Weights of a small transformer language model: no biases in attention or MLP, tied embeddings.
Each number is 500 + 50 x the weight over its row's rms, rounded and kept within 0 to 999. Layers, rows and columns count from 0. Numbers have three digits each. The size before them is the row's rms in percent of the matrix's.

# layer 10 MLP gate, 512x192, rms 0.188, rows 328-376, columns 0-95
100:469520493451374516490463554472561473528483499496528580510496458471508451437470443504534499494517524520515469517606449601498400547526472532443569538481507647477475409436536439527460500532539596632539520479493388516505563439448561574476487509539399474445547569579445561414545517526518451495
096:544543511530503544476587497567468519550530490482393553514446547516501521477496401601418510555456564550481466527474559540601472485475479464547506514484577506517557479540661520429437616499483597571536459535454569559459463412493444454503469500487526502587536415425562538579502449501511483501
100:469463487482469512419583501582578544508547557424452593494563492498548471388586506525546554459467447557539562511460470464481482473494567576426433449519504524528497551488512416499526532430535576488454484500548531472513472597491477437489551389514529500477526479512465547547427529544590434451
104:529446393508438555531384471479491539509464464478510486544434563543526510486440429536458462451555565514534459429499541561495474408587498576422485542427465527543508518656495565470532447525607538433560452523525461385475399415527471516490483609514473425563614479455496529448523537519538469449
103:515504462440509454582523544555482483505513520469432538478575455566477536436508468459506504525548451457546504539486436418463505470592557514490484509435488513468604408433560505474498463476483588591495518537451428546474469491486540562465461611516533562555575467519519557569526577523617537497
099:556509499539518414457521534512475564500415467392578527460391529497526419550458441441439475496589466504495575519546546527494513590460569507405541563466488469548477592454548442469573578476462535438537389456575468440480556446436411493458518446431557470549469486471514414551513459578506481516
101:444464537435423558537508393553490574501441510465465481566456464447455565440565448525468480538575488530495435515564553467467532538503625479406518508499505432618443493421518479392555470478461528560537488507520545542439535533486492530585518498510556490544493382480618525396427516524504457366
093:438490565431527537477424488418501554559458581490526493432522479505574519435546554448446467439576510455422546468479503485541484572572460627380456437497503434425462549461487570449564483513548543497434545451487469419478505497476407511549509461463589496488485452535562455558554571484493454514
105:574540415387501552601538505498436493433462491502506492483520535522477528514468437560545540471463543461578512471498520515556459444430542487450547490569533505474489517476445555502483524424507426554434458523568476627552446498512484468407436466599443609538545503492428429467505469474443399457
100:513430547493540585439544483487451448552474401496518426534517543422443455562523473544530457494541552534464455463491510454494598473517549535497445508591501490505467514512549457517495475564596456508470458524577485562422504426470481527524456503568536481538519475500435459398522382466549517548
103:423492428495511515493531449517514597478590486516472489481518574597561610444549505593467450517478456431520525415575463484521537548566570529463486428452536517464449429532569558521421559522436485467424411580559558500552485497510553436489459519505465417517515458491542470461417426538537560556
101:559497476467507565508601518454555499570485544531448486476475508528432516561502418552596536554403442523564542415575521465553450483552531491506471478530524499499522579439539492470488525463503623489480602579517476436532550499528510584437444426510533532497551438540492599585489387589540396489
099:540495486469527537559543575472540595489469484544525474499515477508508538511522478526565445466498489559551516582547425600569443493537510424462527529451523403515613439444559520543517504613563549476536498494461491414557434473450480519413538569555465421397524450494384491547576571481560489480
104:367567567452544572554476428461446597504474463410450432528501494446531452464452454537457510545620542433457514526611478537531551356598493539511551534371475474440531456467517539521483631516559476546524448487491459499569446482503528590482463464427555507497524450457520512517442562531518499420
106:459467504561537446442475457449523444416458503444573512537546603491494503521520467536549562513378468497492607563474518466544486543573546413512413419521508533528426520440469394474568498543465634435476531512490538493525537526523482509531442563482596545439472569559471494456489496474469521568
092:456561438518528494486495562536510505460478476602573569582480432392500489481556428452499484540487528437484457570508538558540471506461446482489496557461590534574512551518507483546542550401540576470482408461538462536394494492485376587488547477554594459514508457503492506540505511463526474527
103:517412538483498502529449448528441470460547415493584587503411425445498487484481542394509496567531529459417456499480556524498416450515539474507538462507471519540517429484472526508505511490470461507424430481570547524524506557629478473550375499526508487640550505506459539539574519513440503500
097:572429548436549472505534456524484404460500560398532466560425466577478517492444442501531594433553481606506455479468530564643517518476587431474527551379478449538437481511558490519558456564483522524497529486386462463557449440603455448503451561577499427546509425480523524488617520548504497555
100:552441497461474503489564512463530577479587454538498536502399504518413463508562614446438397543536473566523382514459444501513493491506475511472567466474437514611570503502556566576518574404496552548457491397444490449604530474480537577545419470474655496460504447513509564469513550518565476511
097:517509553472468423571493476452528443569524504612521487459482566468574568512512521499547499484526489546498582411573505536514587480475535458516548504592557483452562475482517481610536439396448562463417414567572519518505457486433440580488573481459554496616514401548465505444526509465527569473
092:518476472482477547490527502488554546464475550509471612466461518491524540532446528490485430465515522431581502522548611461506572410483517545543444463507443613515493547498416502556509624499573420515564477441443466566543444449501487550458397543526492505541514435483521534528464608540587511426
101:579519446477500476537523474408457515593499441488452452504553458450398530597474444520624590533487462615392510455510464482510416354497474558460405540554478576555438408511604513543500479500510455490565564552382530568565557490487559555549448558409522517589480533515525502496465492513522473457
104:401466498541438460508507504510520508523497570473474494514477504583516486399500559501512445498528537465553426378570398415459520599449483532517565583478497445455479503505474474480521560453503574538519581568558515524539511413521492570633488495464524470528480440481418564518476506511468509599
099:479585471472475547537518445544527568492490454433412505521567542531461465546424461599606522487569472446516482481581513495525448472430570497470468553421589461494477465493580424483554475420469496512479576448525467570477505542540544524530536542421540472517521520478437534434521437631438563491
105:458367467534515587499509508546468418413506488503468523511528441520461524599566456479547469470515509492526508506528507590469455547458540496433492486424421585462438587596420576578527589522484447495557502472502497518603455536542454517524441506487496513514498597500466430475471443486447497480
098:523561503459502448524423431405442546568601525611485489570478587512537436489469499554529468441462475464461519470500463466434581479516434615490487488566437578531500440509499471523439535562490555416514484456497475512486569548479509479514531548514490512561422478508519494589487499498556378483
107:517481504524515463418596544432472553446570456500504479513512480636569510447450479385550522520470576521478486448446484494436551507584512460469443530520524566578562475478556454458493524477446481506463478466473467534470456556459506486471508539442522559472481559426539439409542567546435485450
111:414470465487439501441478596405521436550553454536461536514544471492455521546423552522487450498485587453573457524591430497423402468522566451528484559394481498438464424559525589534411458528503531470501449566497510497468604521634457514492528482567550542573546488429516431491572518568492573480
096:542467603415461481552514590571487446490448482536608485484518514468419446511551489486539579581450522490494431564481436555555430480538503524524540551591513473466585441497466475529529430482477487499571499557450544609571458474502505391506626506527571476479442474435521517594518490621512422423
096:540429440457535556495428532419494496495509528503511594463417527473423544408495437509455494512557462439507583417446629468490479587491508459470538458518470487536447408519457488529458510521564599483560438537530452556532596516488501500498448460552545500466537419523538450522449487454473499550
097:506452538519548471521498461538528491481434523477512503503386474508442534686489560495568452498485564474552483474458477432499492490481535401495482548492468504561534459405443508477608453459529601413451513470486518541498522348610474456542417509469556504491477548469469559590522465542497516565
102:458551466462527497547548436444588438458541421595455521498440471551441510561515525528540480522439516540494537530549429515506483479569521524510525584609537468533429591484429530520578551490485578458519489490436506503466622550481514499534589541516559511598428489569475439482550445527502586463
104:469434591545496582477562448556441477439464447547525451465527563465525488533538496446494527513583500521595488466504556517515567504496451552496558498475462486460519452553522469482538542489485513564346467444495451547622495428537504529436496494521477540449530525493545515561471430478521535460
111:483424550470502492480617459434571495455496537502493512569557556498517584540451488423422548549458526576501568504486525457504511464535471474512611525479547462506508506485461446525548464593500507522491524553487493549469478538523476558370560472436533518520523514466504492398548578550497437548
102:566541459522453575437462451548577619440521436566590519468488440536505525554515549507405520407465503456548557516555528507496402542546401508389553485490530395545525454552462578483495476454517509487541500551391503508505489521527490578581458502504472519587508463460526470598494469493455556492
096:499564494490529468509479454464464432568549488476500519463484504607493552494487439467501483502488430456521515440604412562474602503527404465388410569430438519507521533532440535550460529457560474535370495556583498532437422456517521423487563590510468463493534469506523472511536554567498518514
098:605518452522526584442555437521543476373384538574436484445485529559561442451508559445443559431481575476528520544503457503502472570368582563508606461477461464495557490497449566569536536516471489512619496502561517534544523443496521482525551464485535441516457487519450512528397526547566508489
103:467534465475486454495495434508507449412492487588603454424516462566526505586550452527488462500403640488521557537469486568507531417564499580542455388521587462518483580500448503520476485544539523486457487580486610545584566502558490421537482509467518419540590475516440444447514484485464562459
101:483545498421530452509504397527521494474528474551598463487443532422478545525521481434417391496515561565478468454546570484538490517445512477640433484562451503495465436448602511483607463440537515509430588527460468536515509394497435472437533566369648565462580509563566494496466442425478512559
104:485524533492555428485506447474518558418482517431478456449474514529481469577604497508440524518450437522375525486526502517533381591492491502495567433509526523359576589499434437515579485502482470421540483490533499535491497431534529489469403457553443381462386510476435517486586465380508462510
109:486519489537509463481578408504523472467570456518503525428524570414492424605509555408467523574545530466459429482519481537485424488498445593486449531482534493463589477534462492524503536388598545492537448533434555548473355534432514506510575530462487486484589515425532507613382511470507490475
106:470563446372549627470465540538466464519503566540513449446523611638461540483528475489486457407487503506399490532530430480524544418568372493587457533478496526585490477493486459471483542454405470532549500537486510594548487478507520502546424527488520514484528510513527514555470563451423573579
093:470447553468474490553582371508518456552658619517551510477484496504516506496441502510536533509514404573427423477469519501518541524542557507567449475599545514506536480525557527458470440493546514480399519423448592555578382403500433512486500481548454517502405442494556524527487527482543553494
105:473438523412494465499447509451526521487590467474525609606517432460510474519490564500511531479557361525512518487522507599509477552551569502544516426501540527515521465486466486439468377516540517514414533459511601494592411573447497560464441515543527539485481587466514530550522560538447508513
099:537531552414533498432544486536487486450473581509536569534508551557516560569526478509458473514480447485539476377614605577406413465593500488492635510442441513487453453520504499486534413482407501551547547570451545509459521399458518525576487357495545495503523495486436496485467451516472479495
099:460433593446532432379530434540484492460627468492499476527502494537558462476514500455635482462640514614444538577566460444511578556460563605509533551588417504452450478477516437471494545452515496493557495459485557545499485594437486501542526455444547554465509542470468481480465508520422454470
095:435440536495468387489484409435471497465523467458477491519467421571472572512443474411580544478376448404458536475572473467530428489471446515455483547427555481456446476469447484579504503564482433597478467437452493565554574453531502396518458498492524509478516509527499483421532443518553452487
105:433491565534529465514481506526495585576487577619458497435512505457424488478498446463469450558499429614497479531515483554411389517539498510508471404509557601464536515499496400530562416480424495478508473443496466488538514382434485481558488489536402484548576414401544477584481506506447520461
102:582615511434556421534413418589525498557495539572534465557586555468483598594536503455499581554508406506522505437494555424509534469551470566449527483503544472547605493523526474426516494425474473479420436508513558503470529543464469505545478494474536523538492512501518499425509530495562399495
# layer 10 MLP up, 512x192, rms 0.195, rows 328-375, columns 0-95
102:469453520494459579513491456572442541523529427422529480594450480565533551525481511497482447555519519493426507564528503467520581482518552583551465482481531466524449515488441514419432407605543465500477512534435504492462589442369521484528479601486406441549494499487486442462511497477639532514
095:494471444554492518482488509476539512497508532495414547606493449496434567452482576490421544492486499555521525431530552589441464456500464545516553432535489479452480490508602399552512522467550524596518516574517614478449480496499513457398495444537556546542681564518524478550457422583497456480
100:511422531609469482502463490497464493446460484489518462465501471413451393375485458473602541366515484476463487470518497514533543551486492632476473486386570587465608505476401540416476506501460540483533521493468540523439529446480508531520578525497487531448473489461551495431471507531554610556
104:580353474575407515478511500553506554481557487516444361489532494522534533446489544483520586507517557477410469448454480521557465537577428548476410503602438522522429473481470480416529482547461501498557520502543552492611467429485492560441595428506542582459495528354525584555524574491541485397
106:519617435534448512517521489494549490427492470533543504493477464540399578390514438502474511481451567481471390591575499476443434528530449485529400496507482549452493440543567471473557512512460542492506436516471436567572486464445609501501488459558523494543571669421391615541541481436517607477
099:488478544607445538531583522460585496521418471527473605534484474568537422457492508534512457562401458561519462466437521456474459544465496401412522522499513492489458448659542532494564550534538599522546476548466514558500500456524499518509473511513485561486436564385488436510439509572482512611
100:481410609458404526525544477491539484517602579521534517579472508466486518509516491479479566473478490504555528464615447491519464472585637485531490412527408441527461504500520569505471537429458540581577566516476461490485552510551477555426552587434425504470452492481505477494466492545531477477
100:420453565501536479466579511514494495501525558490555415518532448391460590411552610544446489471499415566482487427558543443491457482524509505433476529475495543539627577471470553447552505526534499593459476494492456499425522564513553469442466468407501570551519446461566575523469570537525441516
100:493455524467431507536545439481465521523506542462474619505530526513452555416511520455554492540557505490568583546559495443370543581571554464508496471488533497428492489495589402459495485472470481499491465508516507511447403530560499466421483452529429533455474501493528528507463527512458476621
094:398461540553551569515446536497453492532420445480415455452472533556372524522425537490482512519449578543451616478479573522487524479489474543515405448459523469538488625500515475495566446485563492434559568572570532583434471428577409467502573485533491497551370500414519500529552497527593507469
098:450503481374463555536472517513512558521597478447471458491563553514522515519462564543457406485521459510514459411567514436484537604494555564515501538440476468444510465546634520514414504565409516455538429531608574436492481547532500428533416525556494418469492507513533512580510507515554507536
104:491459486471415479441508452372537442511540440447551546405459387451501484519442531518446458520548488500494550566451535448483491477469462434491524495525445490473487453543514503487548401604520446520510517498514527650422414546548464469433549562540458462544469549482551454455586569442588432507
099:382675455505497528525494514482508485492552468497537495570490522613540542538448461351570569475639496429472466554486477512450519563499491440477512539487492532469441481491471546486430502492433435427455456479520529529485451529433580400544492497504523535639496633454521522391455450538434497515
109:389438480520523503489591561526469548543469460422521446466490513477507486567472485531468509420441572434494444465490475454475491489557508549519593478414540468434432486512470434428494572467515583453490412399591501478493488434465499468450509511488526478484495507459494587595560509561461617523
100:511510494482465496415514520393499491474512546459435500471456511493494575511546516489511446484471463571534511568461513513492574580538531481583480480502490587553460434424495528428486520572496499408501586526449435497438533594451579519392472478420395468472566517486607476460508533479500514427
099:481513512588436509470508493520465459421460427464544562481501534468481546481469373424456484481423467425493497438547502546540487563510516525512513553544507578580512595570421414455551498512508536606493597401480491547505512479499454549363485453499603470558565557429554587542419479387626557455
106:507466527558550483495401403546483506453522450432573487411460488583488471521424603466541438561435599465586470517408551481469499558517472587450464464519435493494458462532628541502458504455564477509498494505488496505591565462525550417560479467501509580457463500528541433530439430512503497479
100:548482583510437512551553520579502568538519501462510543565416412440468429470431482453483552513483448477459503563519429454497562608524514485487450495447520510491593527470473516497527399542544570462485526458499464510456620422493501526461581535510437545470466492483498439423540513482431466509
097:467503516492424465514486405568532478471561463498591453471478392520508526436509525521502425494542545480493458494518484438536436540494437472570518392468482588474501465572566469565446581500496458537480466423474482490467440485434493572526451611511574416450550466464550525505547506458565506451
103:490547511497495479504500465559346501480475535398571554565580464563458495506502511454435548450468572415499481529420472479442571560485493500487510495501493528513525621427445463586542535625439468491517506530331428609492566537400496439488446457527463506514493528496465440467437483441551480526
097:474564464400472509549553570524566445391551496530518573389424465564503468455463482414446493597473488391446418491535476551508476495487596541553473500424417513461447508558491561495476518446499565457439453577555500520540498473544581498554459494554479498467469502503597466491504545446488442483
096:540473473514473503614507408487488527528465500450533449504495464438451464444430561447425572507456513500414555380446477472450552494507453538452481526540647462497481402582520540429488473625535559487581520567482446512512528474518567507501488497516476466458456502416443495527426503556559563468
103:490548492552506460398496497424403455496494513529387537498471494542549555567520461523476536519524483510441455373458512534511559453499517452536474494550525538512600631457544509476559514413500517453562444473553483536395470540474407435540385512494483520502564539445496464455484503479497440605
097:537513525567490459442452444568555463420432445508545525507511481493449538492416551524421468457447535488431468459559493534537433544501497357476442499559457474499420568532442490483422484464416497551457444522502473490504547578418515457538539521569463525548494488499468533484400562409563491482
108:577457460500571484516442526499503499473506512461427448479436568556442462557435500487555471478510585527473515397524513522528563517511415482464420501604496467597534433541478523528545440494557473490507502463540536569450533522460520474528554551464469533453525457535530472445573419475453479508
098:558554546539493491424595506480489395424508527463561546469451493440532538537551520518490482534423499498545578534573532472573471539453420509478518505491538407483590440549558491547497459555468455549444539485489494492507484523543564458534530509524515507466448401528507393387488561539480530530
091:508398439570475446416549563448547480486550416500498561505583495428538458544559564440545446457504510445491538407491433471559461402548491537405441481463512553499466318452582478445451436466521470522515551495473510462552459516478525561464609536440491495509454516511549423461479521453453544477
111:493524586616481501432533434588535523442611476471467504472497540494503524454611525545480509498411467490442457545551504520506437523540414576492454478515447449428438497455564454575552476495514511454507533522559445469497530480532475463508490490560483479430567406508497547488483378479553529486
093:503525486470449564525608624491513531491521500444378415482399530375509483550440549547497509413577531531468492560555490479499549509610523521488501474358468429562461541536530422487490499521411498417412460546492431343503511504510422523460400507508453449527486543541552523439506547439549463549
098:526553529543533578466525474509550463525530462471546421463470518460366455453511495517451499519552451534522635395398523528515548499487479463551536522480440595430604466480459497510434475516477571506555467563539429499538498515588463486436488518448497511518516452540374569502477522449432586505
104:552509525492431468453508515541517573565473549471403483506476515519496497521474436516553497484447500434532534489462544480518411421476500439441541482440508482509576532527470372535485458535488546509520403453540493515502499447489437431447539491441456457442423585538488535490495562455497515508
101:463562461440462534461564527484585509520481518530578451522534452638507597536468552486563484587458494644416531551539579466476479481505445465565538526542484559551488459564533574511583560482398447539533481509488509462472555416448505448539574536560479495465489464471454468542539498536460544366
109:390496493452545483430612533523566534464467485490571525547488505551501491530573470443497471480487558505533524428463439595519489548496459540490562399516497486553496520446408507445539421469415532468390503537454468550566496553572510553476400508480498498501539489530627604439549457529480527512
105:494670500488437517414442415516398457520583469516457532455558590552505455554448480531543522514470455432507437532484512592490416484499498504538545467486464463451557388580546513607539545449577471531515570511517489566564534498512519508511475458488517485569543461591401462484467485514511549506
100:457534482609464441454450477502455587501408532498510428363463611479477427406485599397429464461620455477520460582538484423452564453450488448471566472532440499538463436494627565559418502530420492508462430569446490535495475406627504379509546457571490530518481558521483501489525553489455467467
095:473480480437473473490432465487508533488511488373492536561477533503496399483491433620459475535379427535532509517390576446440574517584517599523505445437544459510468498410430520499509469447500573492559402524482527561529523551455511464503403488438545545512436579466456501524466596462498556510
104:475487477450427407499460571426470495448516478594454518560555514469506564462491592484454522460449583548494562388492480505503482568532484470505536466498476542585511495508517457417456513414490573526527558485457553533434482467478531475442483453538507464524432479512427574540600461528456457490
100:458513563478557564476582550473479477516476549513445392503527507573618458498525568428463446566413485520494583545536446519484478513544537631482438587483600588581538492522414520519525492580576469508483542541456447578492500571524517589531528448439525512499470471523476389478594572446473521527
098:468595593558484439457430546523454598494426599429433421512547524499538573433492466472462442478557485456458543477459561476554587487461592436532461499451456505495427435456456471563560412510465469525424500452489474584430453479466493493608556557434545443430457551451517451520572502523426469552
112:672508510529603588441559515494473444474532536484479500455460482544591468530581456471511505443440571478512497483409513492509478562469411434579400527453506468442590499516382583501465471447479425542545505585494455615462412440507376560536455446511461474504459488607540461475529513497486439589
108:551505562449513495489495378517483501445497506485488496501484540458409402455482482419417514502566484613478443536519521487562526526488464587532396523433506478516502470602506479543543481381566608529479483466528652464469483446470559567526492504482514516479551597493449446546449474556504548502
105:480532468554491455575557542517546383427608553439493664479438462456471408551537502505514456548492445529510486444478511416446571561558495567478481552529548490540463537456534491524519590447502512422539457465524456509493508447616543495471504433488415463502401493464492423485538521537565465528
095:468609514455510486498490579580515514533442429527474518481530482523525585553500541418502540424477540519396464435486493452476506592511432495560513518509463571594451534612415521564462489479549491476598471509488485495505494412476572451516496468478496612416484518559542437498543531498474636470
107:537597449506489502403363428491444576462512487437563473544581562473572558494499447579634441571439539467492528442444569495494446517511485481515492519518530471473460430516539473493556412534427494493444451514553430583514429450476543513509484485512454491495493608511393510539420564520541516476
095:500576565412521425512474419481502473439392553554523494578415553525476512520511502477451449416524459543610509494448456512435495505482611494511520513370498614569548540541514528456488409565476417560438528585500560458451503457514493535522465579505480464469449464408585498564480485472436556516
099:483503548401557505513502436459442643480574467510508512540555441493480519518467489484553463440489424517435527535463464490448489513394536559531561440458476453528429457559562528425448537567484462511423560506602454450519564510531577552409470513439589558536458533495533448501584566507454431550
098:480495473541543430503524549537424447508509536586537510430543436585507499514514533501561563514476524536573526418441502451456499458453437495564612582545582487540563494417509499467492505481481509489488513464499504441451403426513540581514481401524422499531422578587424498535473559517508435577
109:452616484490609412519501495497500580480502557588598450536485489423491423468505522522499549513503480555475498540568539535456555592375498523548619468472520486462531610410518485499526539537466547430490529483483370525486487463507486447522549515511458569427589470523471446450502521493400533510
# layer 10 MLP down (transposed), 512x192, rms 0.182, rows 328-375, columns 0-95
097:462483508493495415610499497458489489486531570533520479563567564465495488488507516493541580472457459453538621449552546481471617471473560524505510419557439458539494410499394498452508546527475515557509584521495524393455532481574523455495500497363461440585448500532432468596470524482463588487
096:525375565502434518531524497608492507546409535552417511482385503470553526475469482491426466418467523416466568508480536587419481492392457450447446533539537478522513521440469442447554538579480533500489534457557453430452500472476525508496552525447466476434550562580534522480472471510567522536
100:522474490487552511449512573465528568421460413498433501529505520440573507458501438489547481546579489493515496486561554389497371471551429528460616490503573507546427498508538473587483499494460512523529483400516574473457534534484468488537510420535466553499486574439499482509541520508485495474
100:455480444547592431466584584387445477493570565551518507442518532424471442571462493532501487617558439577535463481510524444478491512499478495463602664459446503461563442520517526476511563563408524428499591439560481459544526451553532547513454454485463484496476503512559486436551549487487520550
107:538501617577450568473473615542552536476538541480467469551491488534446479440484422503622534425523598570396437545528444537475550567486518540560506392565558428537487484540514555576559483522486440575431363453459522560443533464513469571549548492501540529495503437527458568475557556465583556508
101:522572568465494473458544489522474496527459457468436480489521484433591395485491515573558592472486486474570564375554509514495512474463442443512363447455480628393493525487469402442539488492578496480466539550546581571591489508528443524535512535396556416509511566518535456461503571496518474483
097:512539624575497492482521611438507450540469429497382578428508442487452565510495494459467476471511575412433481466587549490514495502491499510445565432557492563536529436496484479594510497582416489396512557519539536448475495454524427488484488477405588478486462585546510531404495542387473570550
101:472472500459533565469396485495519438454473488512432616523554503545486464451479378448501560490441473496522475452526518531443532440427516513551524509541507417457478456489454484564416468452446523482471560441523481536552488442395473619399446534554625510558402530484419509477590506419533504489
093:520455506469563448467533398540410461484486476522501459431510507443598509475476375511509530580514453589531574480462513489383577389491505432436494425482472512576421463516454540510477436457549537503496546459591472388465527432458574533516406464482488485544461516466469498551544495521421444423
097:494526460487398523509494523457463515427548494604443463575493376555487543476571529697513537603414443484500496504500422454446458495520422607495572466435496480511504519446479534498451524513513549502493542502481498496483572590492398539421572405426508435529549554586443494521559409485476460553
104:470427494495445440475472394534529501489482530596487537475435426559458480467440586398488548500494478552505497481401410474429496503528486533470522440525428618487536459432485420523437538473542483524517517492486560528452409551585550549547405484454607530412528492484531531491499438455606587497
100:546459499553588481469534538442571463434517500492437456628535554556435551557429479488397527500586499465506545543418518502500450524599476444553463507507545436527446495426469418470507544463474517504519439635444486578481585427488493517491544546501498563517429425512623536416459510486426497429
099:503459480479441443508469510489517477489626525510517459511500480461459438540439520524496525446472512499539515461508582520580564550506463444442524515479508539463554530551464478596565405408511402509561521556518600562534503525456511604440494550418466426438560370493484509513519541550488498510
104:551552485448475521436562554544522545444554529528506496565493447536545504501522469582499463498469433440437486532441328543464571491580539480425467445467478565527533544493473594503444495639509509606521517427502548483580468524424515568584460493470535553560609450506488500486498535504476435532
104:500439526508489556497469442441463542470494439482521473471604496527465524525468559612493442536550453503499468516488502529471505488504371587463493516499517538521558547486480494467497523470412467468460565561448361588484538478511550484544386380507483611590489506442495477474564587459462548562
097:571507384509489508521506471529557552581494503522484407483438538547576508405524565560572469485471478549398484594438440459501494443573467508483474455508501457543479531492565509518491527564576550493481473497440520495461575537479491556508581553426542494568442446567437524472474495510497447471
102:528490455479529417458377459567418576508501496444516476484491488504485552494396644510555523524429504468481447481444485456378473453585511519534489453493512545524473528485440511511439551516467531412535466451504483584564553525467547495486435522341481583490517482580593463510505562510486549500
093:476531503502427476443399380474548544576544497544495518472516499423437476389517429509533527488466451562515429521412540520595435537510518463552401499474541457483496542499446461505536485502517412493515469455513498505441532566538494431408578431487496470549555540455496526411511409412498426582
092:471508679539489503507530633539517443529552487445451517453486550543493543529547515499520512516481515462505550492499458543393534539420445566481520458513518473486504434484497521462425504512538501432436464515493491560485470435373513543566590566546580553608450491508487629454417531487464514492
102:459534448591545538554431479495503541551506445513405484543450470477639530484523503538566557472440511484465447502557535526458477467504548459457485466463567465519512624463491536500561608571456507471563511544469352449545635433516492608490509411509529490456455479497533566469553497535484482539
100:479462545517548512426512485386476532440409557566489552551545537534488500473542465529429618494442551590504605436468494538501535416501513453546465591541500534533524518527473536524509475557607415545411489571471495469567542599509529604471501467475546537580450466486530402603547550513532501447
097:440508411559561404500458506480427489482495483487502572497468503582520453559527534509521511493569496519510431456497541516474576468460536444451623486495503485464513449582431513466535500473457503468449451488504447425465560481458358421436521496505409452588469548529465489539477459533517499537
097:433519523479464434591516509574541473507504484427559539512397453474494496483445539518571527440546611450440541512511473474413448497572508554595554432467474429547644390566525477502524539462504517502468450504622474573502560447455425452524504475481547509506544533504494579521524521557490544524
096:467549502504500465505461480387496618472498466498473386543401534541360534521570545505431589496348504451430455580519480492485527491480433484546506497517495494500452473613500529554485503484504533432477543516480624474566434546498492392469535430527507515559525468461551472476457501604521540509
108:556569445447427472538398638448440448493460506516423476463503481510536424478542550431579511475441444526514492502491453465566597421540495517529521490571446449518480482489462449571529510433534513520435454552464458518415495499480460500554516525561500457482613467524512520365620534501564558461
100:521497593561498570464485574548526556539490449488421470511534502496451524474560564549480474456544513517458529517463516505458483518589446497505585531485599461530551446548451525505543546459453526478598573532560419533586460530389450552549432566525463541388540476483554566480528444559548583540
103:550538413551499445479517505408485458503464486470529393512582432463516472580515536475517496542550542442544525518533513529450532450522467511587490420439470480505511483473462533456574467540440464534583466571450493514525594490482514591539448538536529480533522570551604488565532452450434428463
101:405598568564502440563575491441510454530476560469520406571436520452534476477583457597500599502499512445566457444537557426497491511504458476498500512515444493490450412490569498494474561563473488475534619542564483426464344398435504528484497570429499633572491523449589488501431502484561521586
099:493506336518539507489516497559554470514500574494510574541537447520499575519476535542393574520557414467465572419385482526492478470538510542474502459539505466531528518596528583486579614573412466488508538468553435442468397595498552499487450523586378484558545464432468521503486502491541480454
099:473527571492634419553492491534411558471461491476446544530603507541555445549485500467449514508474512566512517542467413430518434451549522557449431437509465471475480439528479504466525504447521500392478613525524514474515447534588426549498515536559568547403441474510390492537496523403466494476
103:506450468474639395495448441581618463511482519445544476459582496440518421540524397520537499517493521468554508496441534523518440544592417577480471531483552442448555446463415510394424469462481510549585468546477520589472474411520504515586480618594557514437512466472560601470483492519488465447
105:458401506528460528528596432480444429425536564538477438555477528540485472544496516466591571544541517420527469487536409534442504582499547468436497487491442514546459477490451554491361506542497636481604455532465503475457511513482457460438522546510533547442416555501501500523453468398547462495
102:467406595544453582429481506539524450542457528522532472458573495496545493557409459469510509463557567508542426495455496495464488522463481406422452486496440523557453482404473504531380500495454573492455510503603481570451517425562557487482525474497486556507524483475511548554437597468575540502
104:483459505557587458533568442385582572477419532551449439505474508497419580462538545489475508449562497522467546511590474554397515496493490493514436556388505510501517445527408420481459521581561439468552395548506428544492491408541510529479489472510558536443549509504437515539545490502458507559
101:543463382499378492559476463545448479554509465464483454522479493508560541481561517533444568525575526517403425462481452504593561573449435411558495480439506506524491513472614573516454554524382544538473421481507534549491569460392473551517508516523502473422516421500429449471392520461448468589
109:515573321506551485458452415394494488486431527442536466402466530373499500599564487475512442546541412512505599506470489505475453494485526483514504556569494540453499535539450528408573586482480482556567562529518458538527565465547497444593506478478587610441513568449495513490514540487476528520
105:488438554566451531477557513511479511509492537542463459562524424361520493395497574665506498550536514586493473552451444525509438549466435467532487489515603506496511565555433480566605450564547525568460512453505479520435435568450438506551510459477479522532459461528590554542598540513524572481
101:451615440572475527448478564521468491511403545433452527509444558455480388458606618547506436493431540478441480443477510470495540543491479554474597541536580530481557433427495492572472523458552572550427535538517511452435507577521451541468512528447515520475504496513439507473487554415427462487
099:558545517478402455497427526477570609587541558470478382501583546502509457627499552612511490509538514525546475443463505496541491507509512577513406491489501499438524544551495460540542563513520485521520481494547521448522569420536587517466520391524560459484449355580427516512393426581490551432
106:440495457454508469560614324513596453450475556377518452486439477465485463455501504500483464551458479591450514485531420528574458544516510502492492428458479493467500488593549458466533450572520458564447487553506620465507500522474460488493619529540505528450565513474490545476526512542518610520
109:458489548487461440519551445566487441484492460530511566545450512422481491544505542417493511517559565479453433521497432534558479591584591612532610544481566402502517502455561586512453542575532465497527479560504482493437523507452489522486473472358437503443575560416580565500559546522589513521
100:416526455545517478482563475432405497477594506515505558395526425449504488581509503488389548447425455509488480489500448491395500464546471519538525506478515513501484423520526526572498553452595506509523542578618522406552482494490501472511498528566586556518433463488516526527427513441445402574
097:542481409506469481507441476475499425540510520522502468554520424573584384501615450564550515467481468551505438516466502508479544458509488468459388459464557477446552427559436527454550571488529516566580535393457455448512561561492536518433573533546518461567480349563549560415524469529435483423
098:449522512526535521536516497509501525405471583515451505518612446506513443585524534500499563440488498393499585525498589518591557587552595440560505489489405452522525492421478540451442497437490419587431536434487525563534415583462526512527541456569515490550495526535492568450514478555533516528
100:549568454450444536513636514535552562438518516526515468476558551518455452489471439527590492479558535395497504632540536531510556525479517444404426508553494474476485483436550594563451489394445555541534555500499491445476483530516590512478450491567484567426495483544527519485486450510505455482
103:414450489456501448489555478434437532493526483498466496533524378537524531496544604498441538438501477429471543516499496473469601488540486546391493501537562541488491492570441464436472462445499510552425420599394526463434524548507483428529561553428482427433555522545568528508544545489466514571
104:486486589551513545557489535494617479579580465442513486533509530453479560486451376539431439402440509483484525443509450577560444492547485523488460494542476331426528527561391411461460563441596466444486519482431525481515457443511463486509484518537520456497480488480491533480523444490553412468
113:503494445458485457422567540429510499495596540570511464492560507536602440427576463494548481437497510526449515565511544518493549472497446415455550447415447408500594497521462551465460606462470543580529461471479574418469443495494490446422532518505380509497479534498416432634453526533527510536